Weights of a small transformer language model.
Size: MLP 640 tanh GELU, vocabulary 918.
Architecture: LayerNorm before each block, learned positions, biases.
Each number is 500 + 50 x the weight over its row's rms, rounded and kept within 0 to 999. Layers, rows and columns count from 0. Numbers have three digits each. The size before them is the row's rms in percent of the matrix's.

# layer 2 MLP up, 640x160, rms 0.0821, rows 602-639, columns 0-79
097:502524405456478572611513386439470489498468395536524389482496430503471517556492555613406432403463470523532459582495588539530497542476456510437452453501475483498561451609412488551462482502569533466503500443500453480505502421559568482459573431
089:484474451552524544456382492551486473535510457488442461545428474435528588426503470465517492503484511432553503525569551489473473602397547506504415465517533563478525482497540413433503627550534466455499488453437472436517469556472433552558518564
090:568443562487435443551411486498491457438487561464490466509503515555579552549527574414522481511500421542469541523519525426360611509491512493522516494515594451558510465420437604482398511535533549461410467550558585504545502561498497488550489508
099:512399522514506459526487494559514492554536550474418536496499480500502488466486557355467455526476469446567534640517592560388475519552530550513535598554517467560429526493473570452477507521533493374489451524486517557517485364534466458434523550
099:430437522467443496625436530481495551496427629461466493513563523541653491526517546558435469508446458564441481499526511462433545494486603506537458420432543500616550508500472449447423605512388447508430508504472500480515504550556582509480614533
104:422439455482520499559494513443461522517507540529502475415525406547611418499520489387527577508433463419609519632468437423407520436513508519502444498527545417439487457541486565509508486606421560438558575489467450472491508565508415459487488526
096:467474593602465543482567517487521468572458549496587464564552534452464589505588517521475475453422458570578409497508505449597515508521395493503558511450502520485534510584375558514556497498477566528549525548468472524515455502502404543504522492
093:599485468493500581360532474509591531465471415512372362567369476435464584557439418480503447489388596459474477501542521515447534568467411503491540466466517494513514499488560496447407470510532533550477569490471458570503471416470527491507482551
089:547417548455514506485542455416472518495448471512550493552354511520471529529502521484541432518464522454550546494478448519465499519495470508474480496425481492535491480531452502424478562456489622483605333449609420476469520567466411502466542608
114:470489623534518478484497511453494541463557590451482526569481502580481490465616538460537519578488450536474502437515486458505493452525523513502493459523482581502528549417474412430528460498450437517415628529463503462479537485499486499570480587
097:611499479443460542456462613472529489449511459545520525600461562492509434477624601459478502436476494475506472556440466442568491525528502427549533519487501525620467574605581506493484490544501401600452434567522495471495494437490521568537523468
101:427502478457494509471580545432519511577461400515540380474480415466607449458477556484485589515477508474465559550461519507466545541530516548412524586615421511463530497489399431497450549587547546521503489538519535529459492522500430530411451459
101:518425610576543486485524443518594468476521544501419441514503513446494606524466579524544503448542479493490498500464468530450522506579583445456471456617590506473444449514483574506450405497499526555553459461489474478515493548507509492467578474
102:471498482505415466590442423526609481579516499472518504498519563545475522444472396542524519490507502508474598444463476434400539511464608451515521528452426457560466446482552460439456518490514432586466513441494458484536513399399460484488597613
110:564504597596518586531511421478504472452486574504555541545497484527506482504509485460532497387506504478459349437509476498531546545481499545430592525448559510498501550573483559524506505482503527480500481551465410516604582557487497432463492496
103:532490457462511508442558564448504415457456534450535480541472500534545577498546555561375489494581518401425463565546542504398576494545579564451434512527434481492463491498469529429441529618518574550501431502550541557452494551487548477461492524
091:490524560557525540480572545428560476565443511433443588583477466440502441478523479470522477511525569550515488423505548482549554477435528520380526516528542379440544485530484471506532474477551430607460574409349510454590547572565586566491514497
105:487536519461514460432489495575435532464496574467466528475558463460518510553529469456627492444440503567459562441543564510482476390613523508522491501523434424597535506603522483572511577492434530540522483474522469535478495512516511469529458439
098:479537566546563481449397499485540469465412454525406502517555517583553516410448547429436454498490433455603409540483583432436423493522584485494420579481549562535528533506500549510569490501555492566542519542478450518465546529427494490504479558
101:597478427417416512563539551550484459446501550461506543449486539428560463567529565531482562472545525478552656550454470530545463522536504508520469369524474477485524506431468475467582473534470566516503542563437521468490537522455575416541420459
118:493507502513490487462505502491521563471565483471457450649509529555541471467507527518550448493519445493496481424505585466489485531512555522515432503504398504412526477551479589424471632459453632418452502435504381477533541517546503529481496488
107:554490478502449540424488572480566479547516491501444478520477481522486492476544538468517482438515484512490491528580511525499418493535397567461445521537464505503511467489457443512422510584533489559498380544538501414490602449479493533493472469
098:554543458545461525437463510596518493646541509469445538535480546540484544474508423570578436545491482494517426540491434547462578423494455496437558541525513516472416515500484533437515454428514562478494504553570488457480608532528477526519514517
108:531505444501559568493471546499441536461528505519477448491510470538482484485500541472477417544541535422401504489497548429449517446393517454434505569487530471555468515452567522575507458537503534397431530490572451436438518558447470619472537560
108:598492502502457487460541445443508465546405497541386510484507432455483460475536507498569536457518492541563522481515498409444462446490495480472478474534514499500464518524495516525519529517563497442550440443418510452534514592550438445466437518
106:460550463500534533536560520484551452537420507521435519464502570518457368602480438499535486503523521524501458451524432485499483566445507489420477532462483505493436589428540494456553514465403485557531485439520496529566477494512501515424507532
103:493495511531519454496505525417512508454533420544520368437515423449482499509549578536478452478493432457436453460522513536435510602464525504519464524535443502474473749514575471518520555489541529484478457414406511521509495587512626426422530601
103:487513489460501467484517456462513484545485489479488483509471486522535500555540519457526433487502481514519580515575478561517500463498498506491581572505483529384494526513498489502443450522485523360446580529563410459516504487394429517434503514
104:535452520531454464462530476543443494428517477558410549594476531497551486447533438508450532514513386448534463523494491577447582550508530498543502584408536530585493511598573550382502522512469528571526617519308500472480504554463611450485518547
098:522443580449643577499506457488422455487469588455492515512510481514543450430512477448394521401510405553502403472455533356458427546516518502442473528559533450487492568453511443489523475562492462435440469463504505498461509533454519477493533547
108:554508515472508579491522465503429582595530440566438562522523499499516559498524509474574544529533534498499651414522445574472496553558477552481466555539492534455501514555437455447498538480400595484473506442425473533483529572505515506570429475
095:549563480486453541484500510479542558508542469337490546550485582443475550461492447539519455413477465510480441548547486509494528472543585417541542517502406467453475483548591528508479516488516459572509521505511413545447436457480587470509517565
092:402520541538467532579491584549537498551470615425538549499506507609435542511488433444584504477468472539528452617532451534578488461381549500522497558486560538442447498421485534430471514501455495409492511492575426476502493534435406509481483603
110:493491487511609507549455524510495508480510559518537441473476506567525521428556442478527518536521489422444459533483605507484492453410537545467579523498482489470447530584586463540574463590366586450352474519536439517441472545343492535496506548
101:572429480535519433475423543547551525482502584521448497519537473561494549475455528487462469534419575490486441615477559501492539509494498571500473503504470615529424503516498474572441458416583505473592523517480545457394463463494462443572533534
102:464605411491601485445486535499535520589475468433555355495483482558525477542450566513553424456467564530452554572513466541483473507557468455526578473489478463471562516457513497556419541479493391400496505498535499481419588358513587468540548535
102:453507513480486516434435551377461443478521517584476468493532338560516472525521484490513494377465477442521508537496500506473518459574549548546542610443514465441505526596477508439380493522442541512491491521428479519547500622409432508586456495
106:420414473477503570558518520523490513583488455489480532482589468432542497424488507542519431492507497569539431535476552463545409462551471498398578601449561513524566550460477482579535497511512493442413507579408505492556546562456517524562533470
# layer 2 MLP down (transposed), 640x160, rms 0.0722, rows 602-639, columns 0-79
101:430451487417547606505512479520494527414412491515514497512522601527583464548512469563525476580465474548480493502488409498448526509539509460435596490530538526485509520431587599413520501519563512506465513420503582487432534556516491471502419441
099:377544518500523571459458496519543413480510504570439536491509567487572484563396472462427559514433621552390533455578541502423490517561544451428508515416491449450388510559533532493530550508540422534540489561428559458532489439473530408514477479
104:475602517519528524546445446591404535504425439479467507540437491498514489443438509475536478481532474447412484445528564583541465390532491549507512485507530531550461456568531417571427522442464491462566443494509586528453479478517580509537510593
112:528417448420432506491553490484447548518540494533486545540453479403500538401480577569477474524455426410504476541538470469455487483514463514588569549525540593416409469436458558564522385556533577424473473546505499581548536383484544518452518505
079:494534487551497598460509625548510462458464537510423517482619470471582474576531505501641508466444497542501589460522512476469468417534510494459437486498535493524399592489539475499460591478415469506516480483541494402569502496525572497546539506
114:473482481453455585497440452504577487497403633609540453560546582492492468478487458524508589470534455474486457552502516513472513494526441447449506488462424448465580448445523550548515460570446492482481505496491401435583457565496459406558450534
089:528518535525500536470544536498567498481465565516588453471518473448502508599489616552403576473493500448664480480499449519512422518501440482554523555470497560408494381589485476530527456466566520441518466479404478506555435526513423471545490545
097:586476500477536550508530540424411475542530467536456556480563592606463607468554524489528528526534408402468473533482431494429485440533536464450468487512523541567476490445484544469536487482431505551523551406448455570498520448413499551491529534
080:477488513502612508530498458472526534459367508496522558456566480430487542518448493483464504427466442488501557505436479405468533583480534458534483453328460559546491519571486561509392533462551453556534459445513501571545572483521477509528456546
106:501483543538416450570563458499460478447503462470567498532473473570530496485521550560521419547527546534505516494536433485434489455572453556518600550490531526468518545509510455483494421506467504418473529516547425438473450539586519483527416505
116:544452534527478487527493550467526427459450509565521591510463471623411453439492497500479432518468526500589526495480475435590578484436503492509542513525497534539530556557573508499443526469408471519496413611509531523505514482488530600490512467
093:472505471463483456406486489515596515513455521631562521518455430485542548523432496474492607387426524510465543460595421533524492542481539573538538543503524593469490482565475508389480527473544500531533494462521557536434486560502512442415502495
092:476433460536533479471478405535514542483605436478405417540509483565478405458546492523443480519557542429547482537475423472456521529455451670483472603564556523476422459558481561534395488510564452524518479486553525541536525566478505572609431499
130:511504390467434446509446518479560461580521434470538588502497588490555587489477526411429480545519531542523517438537531483495485393471429380545424546543455518536537524550509399480478471475541486518517466558522461358517492490507434546462492557
112:456403469507536541416535544495480554398517527453525499492500566515457502521535438594528494437491491479465512379523473453495458520471476580485493613522454490468544440497498413513443427520477518458472481499477588596553543605427568572452468470
094:573546436555463437395460531506546460491510483528456497587453494559490496574505509546523508415561547498490593563561498495442432463467481432502522529454571534484488511432548578542467563447492531507481425535517472550518486538444487487426524569
093:504523461516424564504516364479421530400411537494478485510443493469506526461486557479567541538562438433556493532427442528544412477417535543460491377500561595488505510385395536530521502484542480469542454515606528531454510390411479483598432579
111:497513519433489459527543477480498483486479472442560524492525544493417504535603471501492504375539455548470562536460495463506560535492514509524472529529526541576566514416458561402470543587515503549527483490501521596556477531545599538513436539
098:446538485393468460488554434447410527463557471478432503553494436514539419464444567515460507516487471489552539486559385450566518488536506431530514488388511508440528530543517442470512546603493448560447503478481469533585480448571467488534500519
104:557574538489447581517415495455430428535571512396525484551511540436488542491549549525330540535454476552510514490453437510495500383567569483537472546564470452579509477454458526461540449559469484513484520431538387502499471474451539458488535462
135:537466408448452494426477544465480481460425466542505362549469453598498492465560460567519511433477462512455397434521526486505465470553467478548583524485524499483514491478605630552548510439509614443489487510469434501470519504447485567415475540
124:549482505524482492486544557499487558508464509557490430455513577498516429517518458482514530480592506484600449523472415549531557511518488553477467483616534491559491467495434493504467467489414435607491536419428455518599503450523573542464489476
088:446457499579546478510461495458516525475473533476521465496491516404494520586508535569581495487445566415547538454469495480539560464485542458413466564529470474505556580544477506579544521482491472489555556476576496573527487540522452494415526512
099:581514535400463505452586453472523517468483471374508557534504529478471540455504593582515494495487380437541506528467524472505533532443458540389503560540462495454488526602559555521514449504471543437460528471473543549529594526509550553528427525
119:511466519506452453528523464621547461579548548511476494481556483454529408433584519511482575585440525522469407451579531460498499537524521453598585562591490485475576451573484496426477477499509473428564503448464543443492453523545474545526489447
152:515576478524467640587464529533476619583526393520526423490525536545541518480515426538562578551527507535554440466464419518523489469566556308494504487504427524519472547435564458474444511413537481610501458545575460507465474525484564528407468530
111:495536541500578468505563559476499516519541465546532525426428457506517556550422515529451381474455480394527587383487576533480525500502497531535490443526571524529500491563540525592511467478566541536494510512441507404386491510447532451543428560
097:458493516547555465509524490440537571569477470430411503550583451485548520569468447533511510468516423563419544487475536498517398547518473392419387456507421399455396462546485471554502461556514500542476484393590482466515564489553506481478414480
114:522520526475552488503579447564522435435447491540518520596468533575462523501528450566476552460510432401564439426507626458575508537489462521509492470430495600449544532409565536452516584524530519400521585429426468462519463515457504538343505523
090:449612583487521500471499467619511514364595607501504486620491529403509450453530614498580515445535552530502523521523447417493559546509505470539463465457449486584486451454483518566522547501547445553522432483474538558446504519539517562499533540
087:520486561507470509571447456505520535524533560533488479446491372467480491435513454396536550551572482550480554522483511475484510469531462536431553456488543542523496485635475531532553495513401503488612498460520508407520573463465480524536505412
099:535476517520459545488427513485440450568483546441486567486442560559491525535432461578489566449574437626476527557531525593497527542583467558539597481395433527416459528537553477498553546521461481475531519443501501543433512462501571538553516483
140:531555482505497523543491492547528521428451488578480511471458495468512588488532443529477469533508622415450507518481455586429539552584518472548470488451410452534442515559481474517483450477484445553473494517377522458526500481535465489529538478
094:449466490467578498527484534471540490496479447425517531465473449624496479524531526545528508444583397485506522662512583420541560457514414506475471471265487482463537504461486563460551512483467534513453511507473527561507444478544411398543456528
104:586559506520417437535509543439469530452427558573435434567524407472454537506543455470454494512525397472547485507487531515459509495484482482575549475531626572514479563484453534533516504507525538447568427507531521516431454486517528559410505463
087:465441496511453518458491449455546496554525435459573566509503506516421485506558534494489549437460589583459439474541491640462547434488396420542544474488480569540572498384609511468516517452473511537561514543477522577544533546403549544499539542
101:489506427552432490498443531466576520652497565554604557515514466548508397500652451499511522452439499585505478494489516541618503488518574502520429492509526499528508564535532496507421486567462491416475477522499465587534493549459522502535495390
075:466471580515501491499429552413412514476507491557575475484471524535610565456487451560639467450446426446472509517503421472484573476514515581559487494476512508471503549606527473554532516553462414437486576444497466545537604486501519463482572541